Each number is 128 + 32 x the weight over the matrix's rms, rounded and kept within 0 to 255. Layers, rows and columns count from 0.

# layer 2 MLP down (transposed), 384x96, rms 0.204, rows 180-215, columns 0-95
[[ 75 112 100  90 164 137 189  56 141 123 100 178 123 112 121 116  75 165 197  92 143 139 139 107 160 107 123 155  95 117  75 114 140 134 124 122  95 151 174 122  89 100 120 111 141 156 126 130 114 151 153 157 164 129 182 159 146 157 137 143 164 108  99 105 112 162 118 158  94  81 148 106  78 110 113 117 141 159 211 153 129  99 176 121  91 136 176  46 113 136 106 211 147 124 119 111]
 [195 141 121 104  86 100 126  84 129 170  87 185 153  82 130 133 137 127 127 120 127 141 124 111 149 128 195 141 142 119 136 103 115 165  96 111  96 157 166  81 138 122 132 106 135 107 129 121  99 145 112 159 127 150 130 126 134 163 123 110 143 183 151 102  88 164 146 130 113 110 127 140 118  81 138 140 154 123  94 150 128 179 145 143 112 106  90 101 124 160 169 105 108  89 120 172]
 [148 162 164 131 159 143 106 188 109 216 133 155 124 154  88  95 147  98 134 140 121 126 121 129 123 176 147  75 125  78 114  69 110 113 149 112 182 123 143 115 147 110 170 125 143 107 152 127 125 146 168 152 122 109 134 149 130 141 143 126  84 133 124 125 172 105 134 125 111 139  71  97  78 114 133 109 159 106 143 124 144  91 115  98 151 140 118  98 121 134 180 101 114  86 143 134]
 [ 89 143 113 179 146 108 103 168 136 163 172 197 131  87 108 118 148 106 120  93 124 109  85 119 161 127 143 119 144 108  78 112 132 117 123 102  93 158 145 153 133 108 120 163 137  98 151 121 137 127 144 118 159 142  68  88 142 125 100 142 114 139  96 113 155 187 125 172 128 118 137 100 148 157  91  87  83 161 114 117 149 122 145 140  89 143 145  50 151 111 151 148 135 162 138 157]
 [158 112 186 128 118 109 146 171  80 160 143 152 185 140 113 129 207 170 143  84 124 167  83 102 105  38 115 112 120 127 149  79  69 146 101  92 130 170  79 142 130 141 116  50  81 142  47 187  81 171  79 104 148 124 152 170 138  89 161 138 114 140  89  73 163 102 163 136 119 107 172 113 146 138 198 184 141 101 182  89 119 146 118 122 123 121 116 184  51 208 159 176 117 138 117  88]
 [135 139 104  99  88 135 188 151 129 175 149  90 178 150  90 137 125 112 136 163 143 141 143 163 150  90 162 166 154 140 129 142  88 133 114 101 162 155 123  78 115 139 152 106 118 139 192  97 114 155  86 119 116 123  76 169 126  88 126 129 165 210  98  86  69 152 105  79 168 133 160 120 159 126 128 113 140 132 166 162 120 132  96  78 124 120 129 103 111  55 156 115 132 138  77  79]
 [138 147 113  91  99  77 137 167 113 132  70 149 152 163 142 121 130 160 140 165  94 163 164 150 199 130 114 107 161 120 175 125 104  91  95 163 146 159 171  70 124 114 124 117 168 152 116 130 138 120 136 156 108 114  95 128 199  83  94  76  51 134 175  95 102 117 138 148 126 117 128 174 127 111 175 138 146  68 154 128 149  87  76 106 147 191 137 170 100 142 131  87 115  85  71  95]
 [111 110 172  94 177  95 163 178 171 121 119 115 129 165 111 145 163  59 125 168 162 105 157 161  98 156 124 123  89 145 112 145  92 164 124 124 151 113 134 108 164 131 136 122 161 128 128 139 118 157 156 113 127 121 100 120 143 118 113 140  90 129 108 104 143 112 113  95 168 106 101 119 122 126 142 154  93 121 123 107 109 131 142 112 161  86 160  98  81 125 153  73 150 144 157  78]
 [107 125 108 108  94 123 134 182 121 120 198 109  97 115  86 112 114 150 156 142  96 158 141  69 215 152 136  87 123  99  63 131 136 153 163 161 106 146 133 103  54 117 139 154 200 202 172 161  55 170 144 121 138  59 144  90  65 148 138  70 174 182 131 142 131 139 177 137 130 141 196 153  28 115  80 107 113 107  33 148 169 174 155 169 108 111  66 144  86 115 127 139 120 160 142 108]
 [104  98 163 170 231  99 106  65 122 215 175 170 141 164 132  92 102 133  49 107 145 161 137 133 132 162 160  85  40 213  99 187  98  77 106 147 121  82  82  44 125 176 111 133 101 167 133 174 114  96 146  84 157 114 197 123 134 169 141 112 137  71  70 122 194 141  83 122  87 132  91 138 148 175  68 154 184 149 106 171 108 158  80  81 132  86 123 173  52 146 111 205  99 116 153 140]
 [ 97 114  79 149 125 173 152 164 121 130 155 117 174 153 150 151 120 160 137 116 120 129  61 167 149 143 120 142 104 119 138 116 120 169 106  80 111 135  92 128 124 117 112 161 149  98 114 170 124  98 110 139 129 149 148 193 176  89  65 119 119 117 123 163 122 127 117 131  78 144 112 197  74  62 158  99 158  79 129 147 142 142 140 103 161 142 108 122 116 122  98 135 158 143  89 104]
 [ 87 101  99 137  98 163 175  91  55 106 107 146  97 172  68 130  65 232 155 208 124 100 187 159 143 105 147 191 178 118 147 141  97 119 142 148 150  53 159 126 141 103 158 107 140 133 140 167 145  94 140 167  59 202  92 157  52 114 180  68 165  43  98 140 137 174 177 143 102  98 134 171  74 102 189  94  67 106 103 120 136 177  60 124 125 120 162 227  94 187 166  51  64  78 146 131]
 [116 140 162 126 125  97 100 111 129 146 151 131 107  71 160 147 166  91  93 113 111 140 107 136 158 118 142  94 135 150 122  88 151 184 169 144 134 164  99 125 131 155 133 124  92 150 161  97  95 129 116 104 162 158 143  83 189 125  74 104 112 158 114  95 116 137  95 175 162 105 178 179 128  99 139 117 113 142 141 138 161 132 160 113 112 115 165 181 124  31 128  95 169  96 101 186]
 [115  42 139 143 113 100  90  85 127 148 139 171 111 150 155 137  95 128 150 158 178 103  75 162 138 135  96  92  97 144 216 124 136 172 114 121 134 153 131  88 134 106 115  96 119 140 197 110  93 144 102  92  64 212 132 140  90 102 189 109 133 109 104 111 105 116  95 129  62  89 116 137 152 164 152 179 143 191 123 135 131 200 107  99 138 132  65 128 112 151  63 139 158 123 166 124]
 [143 187 167 152 144 141  86 145 109  82  94 163 146 166 154  88 154 128  94 115 109 134 114 119 128  79 103  91 162 200 104 132 175  81 134 140 188 120 169 167 113 149 146 140 115 123 150 162  75 130 115  67 148 138  78 112 163  86 161 143 101 127 122 153 169 100 126  91 120  97  96 114 127 103 121 203 210 154 105 146 122 141 134 124  97 149  96  93 124  84 115  74 117 105 195  93]
 [ 96 110 156 170 150  76 161 170 152 154  97 133  93 127 161  64  97  91  88 122  99 113 118 158 144 139 138 137 116 142 126  87 142 137 107 128 129 102 117  89 114 127 150 146  99 107 153 143 123 161 149 171 103 141 122 101 206 103  97 136  97 147 137 136 131 134  95 143 171 172 124 139 113 114 107 134 146 118 124 146 128 151 142 108 126 145 178 103 123 148 142  90 153  99 137  68]
 [158 169 179  68  67 120  99 147 130 120  98 107 214 134 113  48 138 113 115  74 109 190 132 128 126 119 141 160 118 126  84 171 148 122 108 146 124 164 156 117  97 115 103 141 135  94 152  89  95 153 144 133 131 148 135 109 111 111 174 102 130 122 182 119 125 192 114 157 101 109 121 136 123 136 124 116 146 125 119 171 182 153 144 111 134 127 167 132 117 120  42 134  98 144  75 175]
 [166 116 150 104 146 205 177 124 132 127 152 114 119 105 113  98 138 150  62 111 101 143 144 112 129 182 126 178 113 128  39  98 177 115 131 163 191 120 115 130 104 184 151  72 145 151  61 107 112 130 133 130 161 107 147  92 129 167 118  70 180 159 140 127 145 118 135  95 142 126 142 128  57 164  95  87  88  98 225 149  81 155 165  94  77 153 173 133 142  98 110 154 150 108 165  28]
 [138 122 118 183 111  88 104 124  86 176 163 155 159 201 122  89 122 172 127  51 109 143 113  77  59 149 163 156 142 141 174 140  88 108 110 131 159 129 109 123 104 105 101  73  68 178 151 188 116 103 144 174 155 113 136 133 138 158  97  92 160  93 174 179 103 113 110 177 113 116 132 172  56  61 233 171  78  90  90 180  82 123  87 149 150  93 102 205 117 211 149 160 117  95  82 102]
 [ 83 117 142  87 110 163 175 136 192 137 143 152  88  93 151 153 182  91 196 132 117 187 130 105 112 117 112 116 135 105  84  97 165  85 135 158  93 110 114 155 170 114 160  79 159 139  77 113  86 130  93 151 143 103 136 107 142  98 187 133 112 129  91 173 104 149 148 157 140 130  95  86  93 133 125 141  96 128 130 106 131 176 140 119 106 190 125 141 153 119 111 153 146 113  67 120]
 [174  96 124 163 110 169 113 138 176 128  89 115 118 154 137 113  97  79 189 155 104 137 125 137  89 123 131 162 158 181 122 139 133  93 122 138 153 130  89 148 123 158 120  95 117 127 141 159  84 122 173 125  74 119 142 185 163 119 151 109 137 179 110  93 147 151 127 110  66  93  76 132 105 143 130 172 135 132 109 159  98 109 170 151 114  96 119  40 117 135 104 118 126 159 116 149]
 [144  90 111  81 103 134 142  99 169 125  65 168  83 128 132 109  88 154 147 199  60 125  51 119 211 134  97 188 127 177 146 111 163 120 114 166 101 121 173 113 146 132 108 153  80  88 117  76 197 134 137 159 161 139 133 133 134 161 143 140 177 143 123 134 113 148 154 143 103 105 156 138 136 116  81 121  79 172  96  70 145 160  94 121 106 121 195 147 110 156 125  86 105 109  93 149]
 [211 186 117 167 166 139  78 159  95  55 163 139 137 179 100  52  99 134 130 122 127 201 157 150 102 156  83 115 164 125 175 166 110  76 133 118 137  98 105 110  61 103 127  91 126 157 113 103 101 136 165 143  81 152 125 123 219  72  63  85  87 102 144 143 118 133 110 136 109 193 195 128 139 114 115 156 107  86 187  82 105 123 108  99  91 140 155 191 162 186  79 124 174 116 107 104]
 [110 117 131 118 151 109  95 177 110 143 176 180 153  95  86 151 163 124  97 152 153 156  61  89 130 136 185 143 165 105 152 132 142 120 108  77 123 131 169 129 114 156 124 114  47  76 125 103 133  85 107  84 126 155 164 183 119 173 192 122 142 155 159 109 111 141 141  92 171 119  90 200 129 107 134 143 109 166  95  61 148  96 128 129 120 108 122 158  91  92 103 134 118  90  94 169]
 [113  91 124  40 165 145 109 129 131 115 108 140 103 102 118 158 191  79 150 142  72 163 111 155 175  88  99  94 155 117  91 163 154 148  93 137 215 118 167 114 138 161 112  82 105 127 202 207 109 193 151 143 147 133 105 113 149 117 100 152 101  86 117 158 215 181 156 144 157  87 123 122 145  91  77 167  76 170  92 122 149 151  87 141 142  89 120  97 110 141  83 136 106 104 148 131]
 [112 108 178  96 143 153  97 131 133  65 123  86 111 100 154 113  94  59 118 114  63  79 100 148 195  63 139 103 118  87 148  89 116 120  97 155 142 101 170 102 148  28 149  93 142 141 117  93  40 178 180  67 120 144 162 173 147  67 100 112 149 180 138 175 129 190 163 164 146 132  97 165 126 124 119 160 169 114  96 141 141 177 143 111 132 113 190 198 180 167 155 105 147 146 101 165]
 [143 111 142  75 203  70  96 154 110  96 133 136  98 121 126  88  91 132 179 108 102 146 181 153 181  93 109 117 117 198 117 174 128 149 116 117 173  99 123 165 131 166 143 154  99 116 134 143 111 161 120 112 102 107 103 141 102 133  75 172 100  75 126 117 152 225 169  93 155 144 143 103 170 119 113 140 154 187 107 133 185  83 175 132 123  63 129  82 136 105 115 125 117  66 133 130]
 [135  75 143  97  75 130 121 132 153 108 123 142 173 151 175 152 146 149 159 118 149 119  94 124 150 112 117 137  77  96 128 110 115 150  95 155 156 203  93 135 138 110  90 124 121  53 136  97 134 133 131  92 117 177 125 110 144 130 138 125 123  35 100 120 121  98 141 100 157 111 125 121 109 138 106 105 142 119 159 120 155 114 122 172 147 170 109 118 161 163 130 137 170 138 148 181]
 [150 140 126 148 148 164 118 141 129 117 136 135 131 139 164 119 131 131  96  98 108 100 133 151  90 174 116 129 158 101  84 141 110 211 113 124 119  95 153  95 193 114 179 151 122  99 105 130 142 126 147 104 104 100 103 162 134 142 141 130 140 142 144 125 147 150  94  84 123 150  88 127 115 120  89 117 150 144 113 164 161 127 103 149 151 123 137  71 141  87  95 123 150 139 128 147]
 [ 93 137 103 121 100 122 124 167 158  92  91 128 109 110 171 127 127 108 137 118  78 181  80 146 147 150 154 120 189 134 108 107  88 117 203 112 150 163 120 123 173  96 110 138 171 167  99 115 169 140 101 107 159 123  75 112 148  89 153 128 127 164 126 116  95  99 127 136 106 161 112  41 136 163  95  83 140 117 143 149 149 143  95 128 109 160 174 146 140 146 160 141 151 124  80 168]
 [120  86 154 123 131 117  84  95 144 112 120 133 166 121 143 124 114 101 121 108  98 147 123 142 148 163 158 136 157 147 118  98 120 154 131 137 131 141  55 141 133 115 106 167 118  98  93 168  85 126 162 108  83 124 197 154 118 159  64 117 134 138 126 151 127 206 111 134 168 110  83 126 158  79 151 117 185 131 148 116  79 117 123 137 166 145 131 112 117 103 102 116 134 145 160 141]
 [ 75  89  63 130 194 183 136 145 129 100 147  98 161  73 168 107  76  95  88 112 153  90  90 138 145 133  88 204 112 192 107 142  98  92  87 153 137 111 149 134 126 171 145  62 107  89 140 156 120 141 177 151 177 169 110  97 129 157 201 175 136 105  89 136  82  57 146 114 133 119 109 174  90  88 170 144 120  98 127 133  82 131 112 152 165 121 177 139 138 188 131 147  77 130 161 105]
 [145 146 103 148 159 107 116 122 102 116 160 145  64 122 139 115 134 154  71  97  90 141 117 185 155 105 101  97 122 126 111 123 137 123 144 156 198 154 163  84  79  81 123 102 143 157 167 137 176 139  89 161 129  75 134  88 141 147 112 117 134 130 120 167  78 156 126 162  80 151 179  89  98 130  88 123 114  79 110 179 138 120 120 113 165 163 126 181  72 169 170 159 138 142 158 115]
 [139 116 166 181 147 169 194 127  81  77 131  93 106  86 117 116 130 125 145 143 166 121 187  69 117  68  60 173 144 156 164 207 101   0 176 135  63 124 134 140 183  83 171 127 160  64 133  42 129 175 113 185 104 162 159  37 109 120 153  84 169 121 106  53 115  20 127 145  68  72 186 162 114 193 131 243 151 176  37  74 109 134 121 103  90 201 120 255  96  83  82 177 188 158 163  76]
 [119 179 105 131 142 141 132 169 109  33 151 122 121  75 148 127  88 135 135  71 106 164 113 191  73 140 143 110 116 128 101 160 149  90 109 165 116 183 114 124  53 147 111 100 159 152 157  70  70 110 150 134 145 144 131 106 106 163  90 115 141  78 123 177 136 113 107 122 133 122 166 201 140 165 101 126  94 137 153 133 151 193 133 134 110 188  81 148 146  82 195 179 150  97  86 112]
 [153 121 127 137 144 176 121 114  77 135 115 152 143 134 141 161 156 141 116 110 147 149 114 104 123 167 177 149 157 151 133 144  92  88 149 164  74 138 176 121 131 157  93 166  91  80 119 154  73 114 121 110 125 160 152 134 148 186  79 117 111 140 162  49 105 128 119 187 116 148 143 140 180  88  63 101 143 152  88  93  96 136 118 130 123 155 132 133  86  74  66 177 139 107 128 145]]
# layer 2 MLP up, 384x96, rms 0.222, rows 181-216, columns 0-95
[[162  91 156 127 129 148 153 117  89 126 120 136 103 115 144 186 106 150 102 174 151 164 140  99 124 120 128  96 143 148  82 128  96 126  98 109 102 164 119 177 156 104 149 122 180 174 126 105 137  88 120 136  93 130 133  76 140 175 202 126 190  88 115 177 122  64 152 171 130 117 141  97 134 139 143 121  68 141 121 153 108 113  98 115 128 165  76 138 126 130  66 119 107 168 134  86]
 [ 86 127 131  85 129 176 147 174 113 123  98 134 154 112 142 119 140  92 112 158 139  75 128 117 152 132 145 111 132  82 135 177 148 120 115 125 165  77  96  84 145 143 101 136 101 129 157 145 121 133  54 156  78  90 151  75 146  91 162 116 144  89 134  78 128  79 190 130 136 113 148 105 138 150 142 171 124 135 125  43 116  93 128 125 156 114 133 145 136 118 121 131 173 101 176 176]
 [137 122  88 149 138 197 106 153  95 156 116 117 124 127  93 125  98  81 212 173 155  99 104 133 121 131 150 106 128 132 160 159 144 128 155 130 115  59 134 132 120 116 103 138  99 122 141  74 138 124 132 136  82  94 175  64 100 152 176 174 138 104 125 131 118 103 158 153  87 190 152  70 144 177 181 122 143 124 127  73  74 116 133 132 101 131 118 120  68 138  99 105 167 137 102 200]
 [124 137 161 182 128 163 127 118  89 162 131 131  81 111 148 154  96 146 115 132 126 131 138  96 131 104 114 102 145 187 139  89 121 109 181 107 127 123  93 117 106 133 136 103 139 161 120 218 100 186 125 128 118 126 166  65 113  88 149 104 154 151  64 120 110 105 102 121  41 110 130  51 133 149 159 163 144 178 128  80 150 143 105 141 148 131  79 146 121 136  55 162 131 166 122 146]
 [145  93  91 144 124 180 138 122 139 114 129  53 108 119 164 163 161  61 128  76  88 159 170 103 109  87 139 115 129 102 148 203 152  99 152 104 137 121 194 163 181 147  91  82 137 162  79 111  98 164  82 151 160  49 104 104  93  91 131 111 127  89 154 160  97 145 107 154 125 143 153 110 121 125 164 134 114 150 139 134 120  83  96 130 159 214 151 139 130 177  50 139 132  81 140 119]
 [154 127 161 160 156 177 172 101 103  95  88 125 131 178 137  74 134 169 104 167 129 198 161  99 146 115 132 107 110 106 158 170 154  69 146 143 142 159  94 126 108  99  75  98 107 117  58 210 119  82 131 136  64  92 159 106 104 149 152 130 135 144  75 113 139 107 157 173 137 140 151 151 131  99 112 188 109 114 140 103 105  74 102 140 126 152 156 138  78  98  90 170 173 123 166 164]
 [106 126 129 132 128 197 132 143 133 152 165 111 149 127  95  75 158 165 146  99 147 161 108  94 123 134 127 106 137  88 174 152 119 148 169 110 129 135 154 132 162 114 156 141 101 109  84  98 118 118 128 141 111 117 179 140 137 195 146 197 106  88  97  80 138 112 100 137 146  82 162 148 175 143 153 119 115 146 107  95  87  86 100 150 110 152 111 114  92 160  96 100  70  98 167 122]
 [126 167 130 147 184 134 232 119 117  73 159 133 168 157 118 151 131 109  86 149 190 135 150 115 162  90 114  89 117 119 166 202 131 101 184 101  66  72 129 115  83 127  95 193  57 120 126 166 110  56 120 132 130 151 145 155 148  72 141 210 129 137  88 188 135 120 138 179  89 152 121 116 108 163 177  76 101 100  97 135  99 141 125  70  75 160  95 148 105 118 118 142 137 137 138 138]
 [169 115 165  88 157 194 143 157  43  98 110 108 122 170  84 151  85 118 105 152 158 142 123  39 122 114  73 147 115  72 144 151 125  99 126  92  89 120 146 139 136 183  99 165  69  93 108 105  86 120 192 159 128 118 104 116 172 161 116 141 151 168 150  88 108 136 107 177  91 225 123 129  93 149 159  93 118 117 127 121 224  80 129 175 101 151 134 162 120 220  97  88 143 115 136 126]
 [ 90 150 121 102 137 120 170 124 106 155 141 110 122 118  97 146  88 128 122 118 156 129 182 134  92 129 143 160 124 155  74 163  55 146 114 149  96 145 152 150 148 140 125 101 182 126 117 119  69 102 174 131 133  78 147 119  84 135 125  88 138 129  96 108 118 140 158 133  74 135 149 172 116 207 169 130 103 130 104 105 171 125 127 202 105 130 120 122 145 152  86 141  75  89 157  56]
 [ 82  79 123 115 176 150 154 202  93  80  97 112 165 106 140 137  61 108 138 125 192  92 137 106 129 165 122 102 128 100 194 194  87  85 149 114 127   3 160 183  89 203 111  99 149 114 150 149 134 116  88 151 124 144 183 122  91 125 133 148 164 148  94  82 103  81 132 119  79  83 141 103  93 115 133  81 105 207 144 100 108 129 118 147 120 178  87 170 189 155  85 147 229  75 143 146]
 [133 120 158 151  82 169 178 155 107 113 114 104 170 121  94 135  99 120  72  96 171 138 155 123 125 126 119 140 151 153 136 125 130 134 144 102 116 120 102 111 163 110 110  83 201 157  99 131  89 101  83 125 164  31  86 116 143 105 149 146  74 124 179  70 153 133 115 117 111 125  99  78 156 140 163  76 110 101 115  98 156 122 120 173  93 151 159 191 131 161 126  92 176  81 144 133]
 [159 184 103 147 108 170 138  52 122 176 170  45 161 137 169 179 114 120 127 134 151  69 136  99 135 159  82 177 175 168 108  92  87  92 174 123 145 110 149 167 124 130 134 175 126 104 130  81 156  96  89 163  91 184 100 123  61 175 136 140 108 136 152 130 172 118 114 141 119 135 127 164  76 130 109 110 167 172 155 127 125 103 139  69 112 105 141 150 129 152 125 115 112 141 153 130]
 [155 118 110 113 179 162 185 152 104  84  70 114 140 115 185 171 114 112 122 130  89 173 102 121  94  61 125  97 135  99 205 163 159 103 136 173 138  76 123 144 141 151 163  92  73 168 147 186 143 112 121 164  90 111 225 123  74  63 127 156 145 144 124 107 139 104 196 211 107 149 119 146 132 175 127  67 142 132 129 151 109  97 102 138  96 140 138 136 150 122  87 134 116 108 117 155]
 [154 126 148 164 105  94 208 111 129 143 138 108  90 101 105 147 100 152 111 140 132 187 152 152 131 150 123 125 156 139 162  83 118 105 149 138 127  73 143 119 148 103 168 118 104 127 118 192 103 133 105 133  59 114 128 146  99 108  96  88  90 131 108  96 154  99 143 135  89 126 131 107 129 135 166 170  99 169  98 116 109 116 105 117 115 136 100 117 182 124 156 156  98 189 144  85]
 [ 90 168 156  91 120 184 139 182  69 136 186 144 130 148 162 113 123 114 152  85 138 135 189 101 130  84 128 125 180 173 172 152 102 127 124 190  99 151  95  87 106 108  92  92 124 100  75  75 135 129 165 126 156 104 138 100 133 152 113 131 123 122  53 156  88 139 134 144  86 143 120 121 181 135 114 136 109 152  80 125 126  87  90 169 117 211 135 161 130 121  74 119 149  59 147 111]
 [156 138 179 134 144 125 159 116  56 162 168  76 119 106 118 118 133 161  95 148 106 108 145  71 135 140  85 154 146 135  95 134  62  65 143  95 140 163 141 193  96 158 151  95 161  94  97 103 137 113 148 168 149  93 149 192 183  91 198 171  98 148  63 187 109  80  96 111 154 153 137 101 137 139 205 122 161  77 107 101 131 181  93 126  91 183 109 149 169 158 108 101 127 138 138  84]
 [123 165 142 117 100 131 174 157  98 196 156 121 131 138 143 108 117  92 119 118 121 147 152 125 111  83 153 101 123  90 153 153 132  86 151 143  58 105 136 148 153 191  63  97 115 164 135 142 154 126  86 112 122 132 117 117  66  96 144 130 136 152  80 100 120 132  58 165 148 176 126 149 137 139 228 145 103 172 181  78 226  65  74 120  85 192 123 159 153 166 119  96 159 113  99  96]
 [175  99 162 141  90 207 146 152 154 163 113 106 115  49  83 170 161 119 142 123 172 152 116 138 135 146 119 117 112 128  98 109  76  91 116 100  99  99  89 106 132 127 169  95 173 174 102  59 142 116  88 201  97 114 108 134 142  79 128 183 144 105 175 118 109 116 192 147 128 147 121 121 116 157 118 119  88 134 128 118 138 114 130 103  83 175 132 161 114 232 122 123 161 100 122 117]
 [122 140 132 102 108 172 140 106  89 136 137 142 128  93 150 182 101 162 109  62 121 187 152  83 114  50 146 151 160 167 127 138 116 130 134 147 119  79 124 147 167 168 137 124 141 119 155 160 125 106 140 159 134  81 122 121  92 168 169 114  75 136 131 151 110 119 133 107 129 181 174  56 120 144 117 159 173 174  99 130 105 140  97 140 120  84 155 139 166 111 126 161 133 108 134 147]
 [197 145 131 162 156 110 162  79 173 168 157 136  83 146 104 110 109 112 134 137 128 146 107  76  86 107 138 137  95 108 192 181 160  90 138 109  90 159 128 126 181 152  77 165 130 177  93 146 118 147  70 163 123  80 159 145  96  91 105 122 132 154 113  79 134 131 147 111  77 131 131  66 105 158 164  86 163 168 100 105 143 120 128 115 133 128 152 147 170 127 134  56 168 161 173  77]
 [133  85  93 207 140 117 182 102 112  96 116  71  86 117 141 102 122 151  94 112 154 196 125 100 165 113 129  82 128 152 162 122 144  91 151 107  99 138 141 160 124 161  97  88 117 171 115 126 130 132 147 147 113 177 177  98 139 164 180 104  83 142 149 149 134 137 183 121 113 164 172 145 130 104 191  79 117 100 124  32 166  84 127  65 161 111 130 157 100 116 126  75  62 116 139 132]
 [158 107 177 115 117 146 182 109 132 154 135  93 126  64 141 138 100 172 133 117 179 142 160 126  77 109 122 171 187 138 121 110  93  90 122 168 123 122 114 151 104 136 168 103  70 109 137 100 135 120 135 180 176 137  96 140  74  67 117 128 100 135 133 142 116 125  90  78 122 142  93 142  59 151 140 113 168 172 144 105 188  45  95 136 146 151 110 131 172 151  83  84 115 134 187 135]
 [183 101 116 124 136 105 189 170  38 163 120  65 114 137 144 111  89  52 121 152 172  82 145 120  92  89 126  90 161 135 161 214 118  92 193 169 156 131 188 161 182 134  99 127 138 151 166 102 103 172 159 137  95 152 176 132 105  61  99 135 109 167 120 168  84  63 121  79 109 122 114  96 118 158 151 107 112 116 166 131 110 172 113  95 121 100 110 153 118 127 102 107 136 114 145 135]
 [ 95 136 119 174 152 149 148 152 129  78 118  51 139  93 124 100 121 145 100 144 181 153 142 103 135  88  87 175 160  81 135 145 120 121 136 182 117 132 186 126 178 161 131  74  44 145 146 106  76 162 113 135  60  91 222 141 171 167 115 147  67  79 130 111 149 114 134  93 111 123 153 118 102 166 118 128 166 142  82  68 141 199  93  88 131 112  94 136 155  83  67 123 158  92 174 168]
 [110 183 152 113 131  90 142 103 102 141  94 110 103 120  93 134  89 112 155  91 175 184 137  84  87 154 155 141 161 130 151 199 123 112 125  97 139  69 149 144 152 100 153 125 172 101 163 147 127 103 107 128 129 127 143 127 189  84  83 164 171 122 152 174 109 113 176 103 127  80 166  84 104 127 117 175 140 104 115 110 165  95  89 104  84  99  68 184 110 186 145  65 125  40 140 109]
 [ 72 134  90 187  92 143 167 151  85 163 115 157 131 112 122 136 151 127 105 106 130 156 131 157 117 128 126 141 162  84 142 155  48 121 124 117 104  99 181 192 134 187 126  73  92 145 114  93 128 117 182 133 128 173 116 208 150  66 153 141 117  59 163 192 143 105 136 126 123  92 106 113 137 149 184 139  96  85  91 113  97 103  52 140  72 130 125 135 147 158  89 127 193 102 132 116]
 [177 151 169 132 142 153 114 148  96 144 147 111  99 125 156 150 138 151 107  93 146 190 136 129 122 124 139 128 113 148 148 186 149 108 140 138 118 117 126 171 112 102 113 135 112 204 122  82 142 100  83 137  76 146 173 134 134 132 108 139 140 141 149 177  46 130 124 165 104  89 140  79 130 139 139 156 105 111 110 132 122 101  96 125 108 114 187 129 122 152  74 148 114  56 130 131]
 [ 74 171  88 109 113 159 181 158 130 137 137 112 109 125 139 120 101  93 148 124 131 141 118 134 131 137 147 103 164 151 137 197  75 116 152  97  94 127 118 114 170 143 105 116  97 181 186  82 145  78  94 139 108 114 102 177 127  78 232 144 108 115 164 175 129  93 121 149 124 142 118 130 110 140 131 136 118  92 120 122 150  92 129 134  76 117  91 117 164 161  80 142 174  47 167 113]
 [110 154 149 147 103 117 128  70 122 161  76 125 130 135  80 120 121 111  98 125 172 136 124 116 101 133 132 157 150 140 224 146  88 131 178 100 102  66 175  85 149 138 160 107 133 123  72 124 151 157 139 135 122 111 136 108 169 138 120 155 135 126  77  93 127 149 140 111 104 118 139  82 146  84 173 135 141 102 123 153 128  90 110 137 103 114 149 157 112  93 139 185 116 103 188 141]
 [114 172 131 139 101 149 131  71 109 169  74 115 126 137 132 130 123 144  69  76 118 166 184 114 152 113 118 128 166 186 113 136 143  62 168  98 117 114 110 161 100 119 134 118 131 214 178 137 154 182 140 181  92 147 131 116 112 112 145 140 141 133  65 169 122  79 148 141  83 115 160 200 122 125  90 162 131  84 134 104 129  92 144  91 109  74  95 133  98 109  89 192 103 100 187 167]
 [145 114  81 203  83 130 208 121 128 104 123  95 152 132  58  96 128  76 166 122 186 128 145 113 126 109 192 142 123 121 171 139 157 113 122 152 137 142 115 168 149 150 134 115 111 144 117  99  67 131 155 162  23 146 119 115 118  76 166 111 145  82 136 152 157 134 151 106 132 161 172  91 157 149 107 145  97 151 159  78  82 141 135 116 128 144 141 138 106 106  97  94  89 150 117 124]
 [103 147 158 160 149 159 149 174 121  86 181 133 112 145 123 114  82 129 150 187 178 177 170  78 121  66 112 124 148  96 127 119 156 131 166 121  59 126 138 123 157 148 156 148  95 117  95 126  83 120 156 163  93 100 104 124 107 159 156 162 190  82 117 176 101  51 167 151 118 178 146 134 126 152 160 110  88  99 115  96 110 129 103 124 131 150 130 129 145  63  96 133 176 113 160 122]
 [102 131  90 125 128 164 141 162 124  76 103 101  86 117  89  87 118 109 103 125 115 223 170 118  91  90  83 145 140 133 149 141  69 123 135 129 109  94 177 106 161 110 177 127  90  81 137 168 117 159 156 143 101 142 123 183  98 182 195 152 127 135  81 159 142  99 114 151 108 133 136 130 151 104 138 127 130 168 111 162 148  92 124  85 116 153 104 150 205  76  65  55 218 145 167 130]
 [189 149  92 128 182  94 186 172  95 107 157 102 130 133 121 122 140  29 171 193 145 162 133 105 111 112 114 146  89 155 164 131 154 132 157 182 124 104 171 145 146 142 136 148 166  74 140 119  99 104 167 162 101  85 124 138 122 104  99  74 146  84 137 151 113  96 142 172 121 146 140 147 151 157 123  86 112 152 125 129 121 103  86  79 132 151 101 139 104  97  97 110 140 101  95 162]
 [142 131 122 160 163 157 177  32 120  87 116 139  94 134 129 161 112  91  64 145 107 159 111 100 114 132 129 110  78 119 156 143 172  79 187 154 141 123 114  88 210 233 169 110 151 152 138 138  79 130 124 194 146  42 162  65 128 116 123 145 130 166  73 179  87  66 113 104 103 150 181  77 162 142 103 134 138  70 159 104 148 127 155  65 154 164 144 174  99 107 106 145 115 151 109  78]]